Weights of a small transformer language model.
Size: 13 layers, width 160, 4.42M parameters.
Architecture: rotary positions, embeddings untied during training, normalized queries and keys, local attention windows, value residuals, capped logits.
Training: 136M tokens, 5707 steps.
Each number is 500 + 50 x the weight over its row's rms, rounded and kept within 0 to 999. Layers, rows and columns count from 0. Numbers have three digits each. The size before them is the row's rms in percent of the matrix's.

# layer 2 MLP down (transposed), 640x160, rms 0.033, rows 551-594, columns 0-159
097:497488455539443496415379433474455443462411514501594575512520485471539491467482463526475551500506654576524462511449558494490494466534455469442578550481528477454530438537453526523555573453478481497536521464576597517502495437508499496501489497447614544508437438542512539540628499481487483482505438591477568511546505413499478547471550499417424440455528563458583498569438469466493526526487448543556400415572445381553500526566471430454524498516500548561447558543439490520608534440515520
092:417400502552475470468643398499458479493498449526415535476535594451424474520413504524448555491583491475538473501598562424445516471511570488512456465427493555609496523528476480468528554609481461515525399556550489556548436486488433494490479536465439426429495489493557419533510536537459549567536573460526502562528463526514433417504472472509415554463529438462535573505535520582471499474595606547413543590504495481487461503481479471519464553476514558451495416484542547488548534596500440
105:545535449476497562532485558509506411484444539543591510569531504486455465544453486431499543615482548552516464530454421490441538439512488633483511552597568640487545553479490468491465533519532506447504567458490547520521546440569448534535397473450464581488523517481432443458513513452427550552476490521513517493478460551505579507546484521545457462517508463509578391478393591452472463451462464508575466470464439436614556490485414498562448571405487534538432371538463491505485491490501421
099:501432465556470486496540415558572423545514497481518553578534437533512425592602450527504470355573640489536505445457514480587501506509591526513453584472465542561504509504471404481530485500547449529502430507454545591472476498534431476561451505455441549542542499478505451428502470447436478516542553474459528462563511471485430475388357518567423563553511539424486519559530447473421606519538463501433530537527437525408561478502436510474468477460584537495482526520527495533482530541520459
096:569509411556450457526539462520526509421494536495528534478442532538472472537563402583449425591526548449532446471508448466577573543534452532441496516449551629459572531534484538541472507454525490553539434566583590502617476582508457560547490455400563492421499499560517453492503511528462442558468538465498529500497485352507453451527484454498422541517530497465543582393456457501411523501467535406506433487466464516522476443453383574445500527442524590503536497467527520563508566501502447
100:553410517435500587497411544421465558433609497492543456472487527386549451514479465477524516522465535462576518523555475556456476583445472574513480460512490448543502521532471476464481525472485476499472501445533532490532493403417550449587439483392499480466502576479504533469474508557542485541429555543566477500525443510593567476532634481563547480432452485456475505469466485484517474460403545575450537461503501553609441595527527556484680460534460433459469560496477516458447494587562457
096:577492514411544456473450532479498411483454496542459424455584494526540552456438529528521532503497413523509516566533494588428467522551437579569521463597430516531593454537434479538468580516429516442436439498540441452569469507493444548476562521479408498441517556600489591437516538443452496447436524486571404582554412537478562503569432550512544544550478449558507431535528483510550438574590464414492554497491578418517422541474540480491506513460465457570514514459455521452482517487510400
104:456456498603433543496415484518469546450577564466461444462503416428530564423518515470479534456546523453451435432500402485503451408505478492508563442457523576542515479450559631440490502419400535523424509455579589468459498503580457538574605476570560445475494560493562500595488495483498439421484447522502486483444506498528490573500533430468543517478461481507409474515500503543525608575547543574530385546515498520553431510494516430565559516521505477454474551529462558502500575448586516
104:492426431536475457518481486543528466548470591553491546578493490484513461535471457560517470578614491468565527575528476528531474458432481521592545513504512472538480525475448491456527378503562576475445480513495520463470493481420449580382489439462469402541430476463487500578604514568523591460496452472560440533439462520493521516479514531503497465496529501446447544455467501497534410672545536539414458586491549565490588531500584577469447385544506530513456455445431427434452447497484525
101:496557477498614471592563438470471594407493501584491479474570511517470512480477471461536454398550417486502503613557498529460553509478512492442510405456447432518473534525529487543469443544492542535488349439489422485462522489507520478584435581456466468457390543562535524441561453547365481462476503507533500511411460489511582516523491500528458592538521480585560475581578572459488491490517574508522476523603483534497494490481532441462523586521460361457475467541505564501540506561455506
104:508432415473536457555524459497463593551532528450467522525454455463514545449433557529487504524457478395585527500480504442463448478564472423509550472511481434560521495475524532416547423440498486529480485533523506464475516493574549539467477642576577501464480526462509496526524609507496460485484494500483438548422408583530502508461556466476503518517521517490438536497580522429479563564582492576382413573464517577567464463411556520526503426482552511444535486545374533562624501493395589
107:492520479538540427505474523510567517409479567528457511506499452606455590504485424568467493456508585645477521505447499394499478542415510514446536416502531488448497523534447518565557491534628510435478519551503433482393439552465508504594481529450590598523495487416416537514455499517444512495514423472488550486458514476512558438513471494481438470492476459582547516514574599554584444530405534480478436524480496515550558498495457499390519455494546416443472524511612499520588445509450444
099:526502478408516512572563442470486525536465489570487524492475462504427474539576435510413395425457497406625525531538515539530552458481581492473530468495503435496528490484489519507537522499492446441433638444526446481455473488479476478548419527471490551544424568448579497560446456518529429423527589614426466613497487441523627526447509410509484516494459548504432537474533515468519429500489485521489537531566477452457506441550578510498567435534441455459545525622442568468526578445545533
101:581488547482586525550530559558548513443441448548555452471419523482472428523543551535634558388480504452509446444426477504435505494535418480463483521529485494519542517506444507494490451535552554510495522483532481506556451455430513604552480629541414463569650449517461423444463521537603468599468537454457458473537447516450427480479464469463436457529446513410561543425490428525496481442549584488568533557463476494594522438516456500449510552510484528503515498492481571584453560569463499
102:534434484586478594582469509524472463530420469526526452596572541404443487532519486461433491509489489456565412500525388478464367466559502470579422556485468497561530611481473546497617489504523472518515525457431461612593576573517454478486400588437574481558516492543556493520532498506535489523557449543487509487496471519525487476518466489569473439446544471518528498458371449505504434491457495478443512580436507473515525506503381502487519420635524516523459519571476498558479524479515433
097:463532501530535509543412534487460500539540563551445468568553536472530427481433535449537612548500576566553514500541596455539528511491448423559526466535490509493532453393486507516427509453509479536452578527482475411503398444529480523535549418415428487446527466574492509524544529510475435496487464490530516472503522508530541553543569472513471484480592471487474514480552473655409509458555402440476518383549466489448556554460454573546555502483457532457536534405450368547571395478493573
099:479505616514419526515534469544424536559510525479474473441481467488506529567544504510483544631456470537502524517463485585518531473495500474469505436512571491463509425513418554579460570474408475472467416426453545433472569539485513530612514435594426468539493535569445556472458567481494558563456376493562477465478534411535462442535555467552508540547588493445457450610485553493427430437511497432504534497508470527528456614561577452543576480444540583506427488523455415459467482518538465
108:448447508457497509471479611482503530492530451392553491502503580505514474424477507461473588478503421510508450575498518478506513481576502602386521508473546549475563525502463500527464452455443522562600524481575489490486467615536364482519525476517422448572501470510572508560428469542546411529577537492490541462378536396504502385504444524502493440509548495403521475504446528483602506499500507554524557481497412465555398535463492546561574596437589460541513518511511533556484469506567440
097:529587601487527534527543557500395474425488633540566494453487498537451458506469526492450472490549419520464505495476501602579556399511494474413521597501455538502511459475435628472473491495462535519512482506473523470514456513455560528461560428473436473444519512514541514577465506502549536533444601486500462555536545454545544597606477557441506548528426532562536489453507409538495400460462530537506535475503486524482451457505571536461486369473515426507391364497531490463523583566478457
100:480457406468440493526494618511496564579573489506570479488548433423507462439517473482501624581478505420508463566577430458506544379480555518542539353481604598467535522541596452494499465506505523487417562426455494500503422469542484543408497456547535477536453444413465531426517502503562498459461582562486507473510397547480469502415562587494420558468453460435472477524473467533515513571555539550490462490459495502458564545533512546496528511501563490458436469499504537604534475474555483
104:527505590522591565394580359528447518561605545447499533444508547458570467503399508574405570469460560588505487449443561563575443637500488539544503537473491464550460570497469496448470478473469529546519505493476485561480530456482468411533563471481522447444579410486447485535490589394541556611456523538523556476456527476468482503534520513412547509522439496515454521390494507502433483497445512457552466544449459421453502492544537470509575553476499467529468560499528472472525403523466534
102:450493452444655469516544427526588383537564463453431534472515611472537516549578569553493544490501448540418603446454544500594334550540423493481547427491451473476465453470421541483462525472566486507466514521466494449545521516546478563461447497442542512491530503503467513516440485609423485542541515459539389420509530565587391498563482461475558437527457491514438532467531499503512500429539519493529484479480586483450468578552510415521552532442499525522495532514503466498542520554519575
093:593430420522524528433456532498434571495472521515504489479583517504455494537521450432511423523495494556544493516503534536411464470515539584463406539571457532490573580494423462588465470510511512433522540489480498545606414445564530512624419511444434588549526581501408524554489513519489502474461500514508427523585424536400481529551529394535455530469442448490522477526510446464460481486495464432425501463445528465441582515593516618550571503509525529506472463459495480609432472519570411
091:522487465520492515419398446517576476449522541569470453471559383464512511469414553487517519502507437520508516537462532509581452516434439439454521501476606463427574533465468649485498519483506566531506503496483498438552429439460454459537562424591448453460514478559526516562498478399476487490513460541515620443472484430563583583556595431459495519520450514494521518565535531471572551569530406381505494501481521595532509536413474560571494486470483474532491490516459533485599413456500573
088:509476497472538450440542525439521538507530579540465539564476416497525538520487508520513520454520456471522521461526325369575451512433515483512610513507555497477515557558563515534603522518624495501432564385498470539471497537533473417519528447421428470443424468582498453560503509457518471578558455490483526483517472487510517458421494502522479510507540540570486525559513622479453542518518468468455491518525539586441537441414475534469407399505521472471606412580516514461516423422435535
095:384533502406501523538581440478482477544493558491461407469577405428474526622555419458528556503523514427428462495547394463529494468551517538568527524412534576609525554478495404582439454588456527483556506465535576472468478514498480552512518491482465500536373469472480438419447499584419503506463543489521512482416578488502527475434489517555460501455517459465500497602457601506579519540537524460485467500578559588487547521556499577514462553479434498438539438547503525498507515449482438
113:507484472439601414523450396566510406491574513536519591585603535475527520523512536432565526503527461507433506440499530475507486545473474422589539465550477524398547439503470566507577464486423550424492525498545495397445548456558461571515586454534459488513477448495452391507554574429470557414484538432566470420476480602409528461555493502560472514481502524469467502506524507602537462479606493435505494524498487491470495588492557469444493468481512515506510417492516477518420429600465587
107:581451474466495563478489501592461538529509473556570438528499522444415376526448503523510528503486580472503475553527491516452525412545538601538387518620517525455597617567467548505473467500478509492505557509476496520535420480520449479603465501533445475581478529442430495397498548520476469497486574477499475518522398502417430515533483519557491502502468397452498521437504555495400528409520540416546564513499525425495505457480399577526589524482447546524477472516447594548495492518588410
098:509497486599510505460565559400440495481443464457508566486547421582501555516500561573482463443581485540534476507514403517560413500486497559492464604472571556522479460650515495596519564508539549600502502426403490471477504444413534568497484475434459559378394457466495461494583483564482497560484500452460487545559493472540451493510486481565463426480512454463503565534554526457431534495547506599465490520535527464437551376464499444472433435477560445538489525471465544540504570524477559
105:536543507532445515557488537459467485596443477542470433462506503511475489514519536460455517503474472405496547565576428545482471431556529497520492507548490496515460571558401520586558580606489483507468440539520568534554465452462482501498489477580462422548391552530565515472482579546479527505439525470496493574539483482497477532383533530566447445510546439417412490510553461442537426454394571454507460630464607457479548486458459431430549495563483478438412482444594609490489580467503487
112:464377528585493543539533544488456436454601592522505444497552460444505441498472537511475633534524531485597482448474483546498517484509551518542530421398442432548493671397568535538537449436540448630456606533478577507573470420515513477485502495425507528478470528447493455502533468535499509538479518464492475468544451479549512549476608537488448569490480434529532463436507491504477515490470495512490550517464490548487554545436548590508475456543456473406461400538413493434512554462426509
106:509435507521518516627451525497508506467455490589358525573491544466472442519445530451488532567480552378552500501493527551516411509524443433516437450508455497494490472512540544477584516465581528565492521540472467449549555428502486492502434617464525571443570461514474510517470552506501544602477516521464507504580426479532482549523527496535536525503510423504439528477546504515536563517511503579368433518469577485469555509490391497551448399596441451424478452457378519543510567395579521
100:494517409445545518485465503513611463620506441486559455461533400550593541501427568515454554519554498506443479474593553457461617534475559548509388474448463436491444539394491480544432494565431451604487557551548423502477488456539450431499526454463475547570432498469506469482537507469494532454542501380549477441594461434549530552565495507527454397480534463552476460494548482545524478505560419548484483544566585552449536471447518523524459535533530507436458450460511586497525531503454582
106:468538500446482506561447545471502506576544510469530452543447543483561488539557525638483570397505449465538509425509594551561447430606490577421523507536550452471479435524546465579457419521403464490538539503516486520640510420464433489439492564503552520487577481494515508560513502520494464521494496380422528464490394495519470400491552556415490459576461555510550544496518553505484545479493536486525476435428547516472485467557443480484468543457539431463600530424513478507472638509412464
106:421539481541462433493463458574441510528505498380439498491471457410391412467445617471495520596481547553454507445502431465534542446457467579594468506381505530543511460417453521561572470502528463554534478503579455545461495644477556494414482510465526566540464574526498572491475506482507574458524494494486482492446611535591531433508511455539477456538603455507422505522498531405556518519553457435466396476506564479551505508554478514551524533530498498552544505564464523551423497488575481
102:545481458505456596493519479506457605471555550435507406567517489482393409540433490425473498443518594491561480533467482535467521462566496559489501558548560467587522545472548448495566474450461400534554596468491564574487490456621495553464419453421504549447416493459581525607627435579464484544547487430495450533517472478451480458511569536454491542404558491466552496462532471457476523460512506468532553480471401517544477553510539434383567468547509507465522530537457488541479457540544479
102:501552406446514514555542472479479442454533482551572532599530415513466432519438533568498470494464499416405476440568521509535431568401466520457441558500488529475487427539519566483491473526469551520522445508514499466601485498508580518476479477422427529516412586528466432517400464409467526424494463545448529527495581509490562549536566525526583671546491520578521454458484451575496390527493494498498579436486588611455535488494491566446478475520537502553468397552490498547461484529479460
103:455476500489557536469523602523448511508487507463528585517469493524543552451455589509427584543508535529474546470510526302489405492450515475438443455520515538520522479538392426551542576437521462512455520449503505450421559476547492530530489527494469647479434434530498521456478471531479572553472483421555413520415496454497398482459502523556459468435531575562491537525503577509523530558521458539562550547543521456443450445523523475517580514525446461529471443512464441482635556488587593
100:454388469525482491543524534434469448582452599406459530516504457481457551510423520496511560475607445473502483551553507389501507546500536475508474478605477498526541515471525504488565551602477511432532440543462435597417493553490512499463540440406579498365552409463519517473578467496453585485496471514478520566546505510448565461476450532465441543552552517526477491442531556570569619592538523462483457554419524569532411412433449519529467449558544457451411482531507481522502486508477522
105:514489521424505562531391517514484548527569431557503457407475524461450525489542450424451525551430579426471628517516490527465428491488504457566463384538494446534511498516558402516561592505541497446460504546461530566503571431541539484528538498553488527459566520451409627472454508530450525481423478519497498414551418480565539562532569582553471543559519509490445413417490540505475438490491543509423459471479509614619558507461520469561508452470524489464485429559463487544429454464551561
107:437530502528560564495431501503413576614545476455538491565468556403504491472440534475486662619566497438454452450528548396489514554504482569526518480490575443457470532424493457587468464512490516459411440563490491458571513474480502482493556559567547555532509485441472529339494483563511476488496477507505507419514501506551437466557504593485385477494537473483445492552517525551542476565508531469500539560513437519450545551502607468541488363458520486486431521424430486452481502467542491
095:499400460495496589460450469473474466572488507399512528529466490486466451411502469455455538587425537472494409498519541471561540567479519524529454559540395588489554578469515467564479496469444560566474515573537522527559517603534459557564543432563536588530467479528508441409537428491498486507482503517537551531597458491528438482536459605548479429520498479462522463460465507530470493493462602445463486602407517503514654437518513569479442431484489482480404474486404427502498467565578464
094:500556509482474479485418455479514461498451596527541518524525527507489469521486492549476441475514533502478507424442528538475394465407502387485543523419414508482489470556516483324538562468544432462525497539533525464483507536487550460493487511503507660482480456544626553536548544440516531538394505505457469500474557476417623502554552510397498582458551563489491523476478423494541491435579526462496446494602403532464530520424583442558564514538510543444549551537454528564547552497505552
098:472505491515457526458379476478558533541495518539565573496551534554466470504525495450561554456493474554507569489447459453516519447517448542504471499467522402429476500502436573506561544539534429551471474539436523519556570501479434505572534580488535422501542408537536587581553517537524505546476491542435579464507511471418497393456446404596444426563413500524526486451466515523511493532567530490537482569465345457422584464534536493520522486401650444492434522384508533473459490516513481
# layer 2 MLP up, 640x160, rms 0.0499, rows 552-595, columns 0-159
090:500542507478525565506457590551537559536430492458570478488491449519545492478493546439602439417444429470577481494511466595500442516562518602392495492485502450532425483526528486508463429534593531494426425472461543492364484521542498496490480438462471481537563484541365511431526460488490429504454472446399540561591549597612450520516573560473465460528531461592477389440461477488498443509487479467502475471573417518478499477517509469572480469569435486536419480569530535417480491520525552
102:479505571531563439545525529532571511500537538545513524482453467496511504591501420465350474531446504493539497408455582500555398505489539490450461490598483456437530559446491580479528480444497551437539538454529561482414540518588535499453540538356584494482454534512537587565389440525538459511550474503493511441449562433484443571561478483448561484481493443557508382515506525445548556528556442580497386534522444521537490518555516446473488447437471563528500502534452426579522532523492596
109:481443400544541536497527524543583485498527447572613526486510520579495503460444620464546401436440535492564456469590450517439515398424473492487515573441502461546562526503481509459493471509508479566470449535481516504534525547510452628514483443363510574469515563532430549481531411464472486413441561496502505536538548481560443517525554462555587538556587463499559486461439508459459502543400559510511487539418511535474603427541547510479582491498483476443416433489520518456433472557438451
096:516544460537525497521463602450491503467522543508579519453555534439397488471503548554507560487466488391508368430438507545478410475417423471466487485496553482477547544524420524524482452528457502462536522468538524522458472543558517424415523437550500543438510533517464455513501569488473523508507495609560591505576503579568534568548555574532554569384482475435587546471499384607577414438486514506530556497588574491526500402432534562444482540455535521522500452517440480485517464442437516
094:527530501492572574538470411483491517584522538544569563555456500447443404498417500536486523564415531546535480471472468585461468477453475499481521439497495497447543442510480510561379507450471507412536394449502451592545514494473622481558438503451453547429451472494514450530425530434427539523556535441519432537547475549519602476499449514427480506560505547496452533504407418490441539506448537556488539466543559527499542427544577522606493471413511530519452402469556513584516441375481509
105:462527421434537456438475479491565595501471487519532577574475570561553528592495469427523589492540415392514463484463484482425421472527467545443415477563373529491496543569444611483582510429468450467479569574504537441576493476420524515537435536546517492462502531528474526417520514544455508444413468537474488493473447492455532410549433499563480552447489411488559480471498520426545556473498565431513505492497529473519487388416462486436482580594472461469501565499474553540509453582499425
104:535492463565435513533522522544536523447456495443453435561549500438470546534525496454465542516573453518543423479436485468506534428547463547517464589518516432392575453453414485542517493545557531480449436470621405407516460550519449525537518459539471601571417521399649621540501580439464542538558538423514504525561528459397467467551550527502451553523535487482478489455470526587480474584486539495468479554432478437441545531531499471516458515521458451509518469432455449599521515585524502
102:476493504477517508445520555501472396568586474378475495541441581475449460483624588542536546461546518587565531424463516492472504488542535479418466465497534488455447418496475424544539535437556440556450477478610436504508487494405485453511507600517488546545537434433479408556532570461541396486557499608529460467461467539447455479513491564511500487589550547583482535562556389552520494539534520520502459460513451558504528475515414458569453577590481464543456561444537463478478485499576525
094:535499483520489619472497580609494543418528555441427483469517446371514502436391414551453514512429562423634526482473514546435418446518550456475492496448498447482443449518575478463527443519523490538499458445500521564486553505530529549399587464623420534519596553451444476417461486537503484571508524490504496469601538535456584507486476576489444522536529484509582538485526402480432537538461469531540517537503445430530519460452561490588515514558553539556526501494502428564511462476546506
103:482408534526502550514431504473602566528501382547509500567472560471451541524455593544491517575399593559489387498504454485468551571521545479458383506504511471417486477528431478489493440513577480576498479455583481459531424492501495444494419433530540549610550484426516546548479511503489438489485403492447516493373543504465517423467566497471555482532568518513536513581530444564439497608466554417474546416530464555562519454513452532451579466535497500434531504454524506507424455521537434
123:514485447505485478539544549466457474485427556545484520572558523503444508513484523583493481448495535576440490522455491471518434462420558461366484532402534479556430531523489584569536537494574513458472570501435421450408421517576557505516478514453607565489562510415534512519496535552466530524448492538486481479456536485555439578515490505530456488448467433522542466427466520500560454561419424545550446492485563581525525505467528576450484545580508453401356501543572442626559425444503448
096:609529547490445550453466426509454524490526572399474436450531521441486496550472412516551496528472532504521455430457472520506538566505553599551490544574478489469556579466408565506465440458526462513525505584553464434520543550393506443554410606544535530526521562393497468506491503434420558553492540395553563546471431451521456498517506499458550522492496564528538517518422398471429584495496513500473458406552545492510466478533488442420537538488485585495570566448520489530397578519475403
105:416559460442605476557472550516481570547493421461560526473550465384413424591531560562516451438502520387477510510477432548457532540550430504493494548436504559546477575449401511522574469421477507534470454473559559462578536465521530451515530418540439531467505570495533567415532522577450515433450497551493592532524523431466528550524584463482512529520428544515502496456520554515506544548505470506558515469476462488471453470540435489413580438505497561569471343456488580469448511463570479
093:414488467607412403456577545560431527489468551446533491441510519548374458524457437472423565526484513535560454511571567485511512428522423461456500507545425480508496534502463495510487527429570490459531469493492554385416487449476526546450491581516557546478452502462519521436485561440526488443506482498565487517512454471506514485559543549586491553527421472484577402436455513512513416467456530505583563471496448516424508446606487489532520582487482609597483552397580561532424416489482488
096:535510513517538558536586559576511500459579456522618550419536427556483556476456539456491513505436484471407554530424533554403523492497489552467559549550430480400513507504513438533539499440461510536459500491465449488404575470525511558529519440446415528491503518474449557565559500449529569535396429541502551486510495565455458551498516442543538448535575531432448382486413396489527396543559476471533521478510457497498407509525520407599530552555527520408461483543446527411505547444473545
106:514548427544497465550461582418457499447530502502417474427528575454476467492460544477516501439436515412473527410489444592582550526546474580491577379439563576427398546449516434495512490534475549520566493528523436511507538597427462565443529479514553527507484533482475561487503469483470498532580541506462516486519418502537522500507495557468504547585569431523470516424410548475610373476535436455465417566520476456448529425424507542557462489411455499424458536537475496472569521466444570
107:506496468569433516514528442436532499563427553533409490507451459482411471484571407503498466520505507499471584456429518511461513450480480557554569520437567550619444416493505536595547502473551443527445440553584503526526467563556626525587465522478495546479491513503572422548527434432473480549494467477599516492460458416477553543563590441565524407573517394507437492450537491432458484397490480436431472533486470430473550531481510466602549451496547534502525575521455528549558480546450477
098:442536550621518471498550459434396480545456521490514514564436459475493507550495572515402472532566439416556467508474498562451552473440476538452512451447501579520495445503461382408453426526510456604470515545444507510536507581584559488443501451566533436545494394437490565487501495527441626433560440450539454580475466527521501533572542527470534489532576447502452504501446448551494532481484503592561481516501515458513486602583504591568492432460510429454516461539544479510441511552566419
103:489435406564557620486393501466398532510525414474487467584489525523392574502464418486553530458467522505467549420585531465429540573509503597460526468540568548441538501425465478437560493556474498527432466548462455437506497581462483426586505476619477488479500528543498503429542493438540533537488513453481511542484423496401437467517547543530581496481504485493520455461516449471574549520458473412490448504475647547567522456454512569495456542452529470546523397493476508471570595502526521
106:584581449539449489547457573514492453527534500572458493629537532449519421508502429453558516518429523471580393514478571478540565521457538517551492486422579500491479429470554503567480503481535505496433555503430460450494569391562559533462439514404465463578464478550419436438540535437558465472470463459494557504457498456477449591485502449448432516416429496567491498412451540501461469542617470563512584487524492418554525538479470518538556467556534440474473537418556558472545395484506446
101:518561458557561465498530603544496490492503503568533561561468450500499488563497572519464516559542489516468502450486383497335472453499508425478597445597520573544598488521437436522483500456495518460576481505512567510483483432507492618519457413464445451490519567449513512465430440430472502455536439491450539509484570551546503402426540442471582600540454431482563426506545561488446448466542545494497451445499553504573556508424525539580478452479550559497536532421581404470511462521531522
092:432464391473502406479563519561460554552511511564607445428526497476524532495504421491405498501546461506500571432436557422498456479553471615425523551587466432465477547448472371474531513456524497616523424472386528519484572549488471493435454489471455450565459500602504434469576506449519609471510468424469529482512500504547436429486497476580471536485511495451505465441457447458574485512464492473547516460529467618476578465490568448519424512499506478547443448488583492495466425545523463
094:539504588523614492450465495582584569460564512529548496595566462502429535455503469537487403532415516495526524494539547437490515423467483468475489465510592435454577500524512483588574473549508498499445578477548521444506574459439547525559497506483402438550487452413548545523496509385477481492491409452481577588478516468343499423566499430524536512535440469416554496504505491574554456514509463371502523549410438492439475504532495548526510450504401514493450473523582486535451470490512544
093:534459544604537465472433562405519443558474542504471546547523494542492542576473528530471521474514423468474456556542484524495530422567480509401505568477594535503622577433519460517542471512578514470437571527429481495496511454507507522442500458424475519421503503541526446535457433430618459498463433578547510545533513445477423556500531520497616463589516502565540376545541594509481459432474400456396454517418487494434452457556470520574521484520403548520479431584520500477504483455511512
095:459393516510477484614455571511503549448489442507468527508489473464423477427488532376482439496573582594426396497489538508489492532465518444530570508487524470550579428526515495425527513524487500618430548525516509520435558571467559397532447491540446521508437548464466552488496459482464528531542484549563474503557406555458535496513513570466495618469502445545525563407468435482471425537456542503463418554522453505446528479532597475562449556465564464571492412463604467433540434543445490
105:510580451433505507493511456546442582450379494476535530520447531513458506531453568445544536545455492403424454411446438432464450538518438489424546529589495617522508537542490531443469515469533569443462539528582579437498620475511584569481586425509482445445436486460489515470391538472529459509608613488560497509508396498471568423493525446554449486447473535512506528454519486507496470475543426441564530486499561499520499566464500547453484537498432586463578511504565521459494465598542478
101:496534461474592436498456506526558563527517515408576534431575470521372491535542432467405550430447463475449509495442561548416447556560440536449498550485485506514525563478489562492567472483522512541472477475458530482479526579506497469496428504563461525496593546481425397489535519455562455538539463441425559457559464534393449512544574376536478569545548549465504445518435535425537603447429552518564523443480505589562505464567531554459502530523509542519473419547550587567482574524537474
096:597588560561499490584450494512495507446565465479428552499438413492541511557507573513479442448516457429526410517561483506456483437515490457429414613506534561488449519446467452558464496471564557516535528590512501401379624483484488560566446475388502562531485612566467478463531523469476467453506590586533483525556434550570529511524467515503619576541499488570486433504482506478469452510532500472386498528444536454474550525510539434525520502427459491479495390562516514447475478514518536
101:429466544598583582416463433569534446495471425443463576497499439565495523468616465496524450499580462443524547491403467511556490494558471524502528481518527613587382516540394396433492534480523495509573518495465430527476438517537444520505546492441495375433517520507444499461554551475449504550561509558480514571424493514430452485446486493511498532451577500498494551470452487457572559589518477500493445475608557553542437468437450512445606478469498529572514456524515546440540497418496493
105:513405494541543508503483543519474626484571534520558450485524582447431422500552499551497428416468487496581533540443444469427528437472511509475442499550435480467447542473499428504491539445593475554549549455456495468535544399537588427597412548497462564446505550477551517479560526560476542520467497561516459568572390522463489386525585608510533529614523474453604566439458464522481510402507504495472468462423506508446524481528561504518510483452500507461463470392512469569484525553542436
104:546507574531481592566546509487466570428527455451495439518492534461519544485499568519474509548474456542513444464466389491489446441516470425486471540474540593533532475434529474445586493425556529579588538568508422461516519489486505475442458503543574512523602419472521506590524621491563517476518446520549578486406532509523463398544481477527492486573506446582588508480559483537436527447423590586468501499436452444619509433409496519439524503503492443550524520446479561464461581564467410
101:534421466478423496514429608531510458446408546468587527482497497524412467501539474463473493501432550444523407494577538524560561604485559467397438627388538510516472587437506461445441448583489503589506561532443400528508425511563426534539557465533452401459477427454485454495519567487551495460514480527581603469498465444515476484485462488463536532558532503542584475547480478479524432494461481495506498487487544512616583501499509594550528498569496415419527478452481513493451485463544532
103:492503464463443484559467408499522594545557497530551506509482599450497508520454495567484489557434558433464433450447512555512532433578404467542494450404482452534464408545552477609515447561585486478511511516491546447501519514543566432466551510460528507411577484517475473451517517465581503525544549612522520497452378500394506384486567505440434478502576544518582383538466508513576472525544496436451490544431498512515574562511487427531564523493553546460460396508515449568461537434497493
102:514479521441490587483453488525398438535482473440587537487514500426583424576456502571476477558440539485471515565446537445449570536534411566514553518537404504403536514531537602546504556503542420430497551428495456491488473466444481424500506520524576495445580477504502497515520498557516520559532551408511395461518495508569456579439557434474543572526527484475496412518434464509554462536460401546441534476487577519576490470414549499380537463470559535399515488546469568586496444571509525
100:510520502547500509519504483509339436537428557464485474487523525568489553442517562449519549481465543438497452421537478545478530471411512449549566460433504531597495512468585504514547414460472521608419524490503530587554499601468502487531478582506528475504476556466462454529493518421519515584470555486507455520448462503442488503523464559510438432530424461624523484537479461506497491410550519431525533436508460398409575489419527534509542616593443491576557478506483581589540531382481505
106:417563583454474510480499417408438427508591541468560584512493532457462420592507493478495455554577478531546466442521458574504433462495456541471526556461519626491568441438555452504544453518557407454462531510535493524394541602507460480538513388488521419537416569487563504515476586484477578446490527471435411577450537524591470450502481509502594546479462489521503531540449513487462462538510424486510506437421526531417537516498487477511609536540572513543517501532519413543447558480479434
095:488550483504462558507616423506547616526526503430523417539492470538501555494400608513472515521529456485469426467528448501556503487466417562401551569491542543536519637443454526492521549456562526470558530456542478512424519524528425565438543504542491535435604480528532530457568550570490461526570452560523456494504436474399411501491490536486481580476457548563574477531482517525460539421520355471530461507414617465567515457485512492562525521502438480537474521458462436454565511447555468
099:409529507537493571512513534547560414446545520437556522522574506448519415516415563441460509504519522473623414386497470449445473419442444391534448520461460526553439547417552454486570483459447495448557515487597482486529521590475472518514563529538541559499502414503447538482610533513511426446447493482560488499425462564533439412477536438579497521501533568488497543422450482517585549476468570504498477505514641567451551523501515532479556520568526509468508445456518507449442449446541578
112:505554440555470548458479558462524496454460454449561471439401578463503492482540492430458491559415534544422489462523414431473498558519547600510553465520494416556514545484545449572507578551442534504553519462569517546508549607443552439488449514519534481454514455576389455488446467507503522529444548543481482507543412443530482457563468445461586577590490434533532415365414490450596492555484443481449477519431492527461536462467527567449462612393512506479499529519509520412546534499497530
105:457422518505545592504413530523442465556543469534551512557470511475531511523536480469546494535561480543576477415457524522528498575443539439480513510499510585467503614487444524500554473541371434476506500500483411537477466575451442469453481495581533470519484483455451494488436470465449566533469567431499586489539449518463418523492482447564429430440522484536537399545536471438657520491418502399457418584549592437536524431428522505514574453515568442481408550468518549514432424491516505
095:554487461534475430568548534587476472485415567525519536463525604477452426535597451517515448497514434491470578457508549475456467436580554426473470536457446499520527536483469467581442424476508536475601483503476553450549499584499525443525528454501536538467502410477560485472488425595420429520444572539554483531496469527538390413444439460477426592504543443471578575519462454532607477470486432504428507512564448530482571429536537439435531422524458576462521582478537536461433466510462565
100:496507568501485514430512633521544569460507461474447450425474545521508472447547566523530483508445497501444569550539483471430503515499515513462519461581493552405513654502570469507471518436432504502501497460417543553357505475435523485510463441463467493445528503497479572462436595487462473527504432586535485552478532513454501546579450445450492496504438464431450525571480526474652534479517520597428496502584513439584454431491449496617533535560496528545472462548562453446408552566537470
097:488515442577526527472399484495429454442492496555442452498363615485523498459566505470537432407536529558543456428503559515513530463499513474432545518557477464543513499515525508522503474499488531658441490491553452409586523456502552477521543585479431493463579509485548500445489348510481453481450495589448498525531512437451459509455399453431500599578514456420582440507486458503481492517577492487492585470528494459562617467515435599493527498501442492490433511508579566435498475469467521
085:457465444487455578575519576488470503557547515497458431495425422462491481494439492420416527625547516414513529452543477505490393504465546441527471522519490422540502436551479547462510528441468505608523516511427549456466472423543455461551457614503504517506548550403537473462528469434425481544497453511624486484498499562439564522516561510617417481460537547561545454443452514430486435500525577498611585551481431521454474495540388513454496519555519521504500512418601498437461503509462461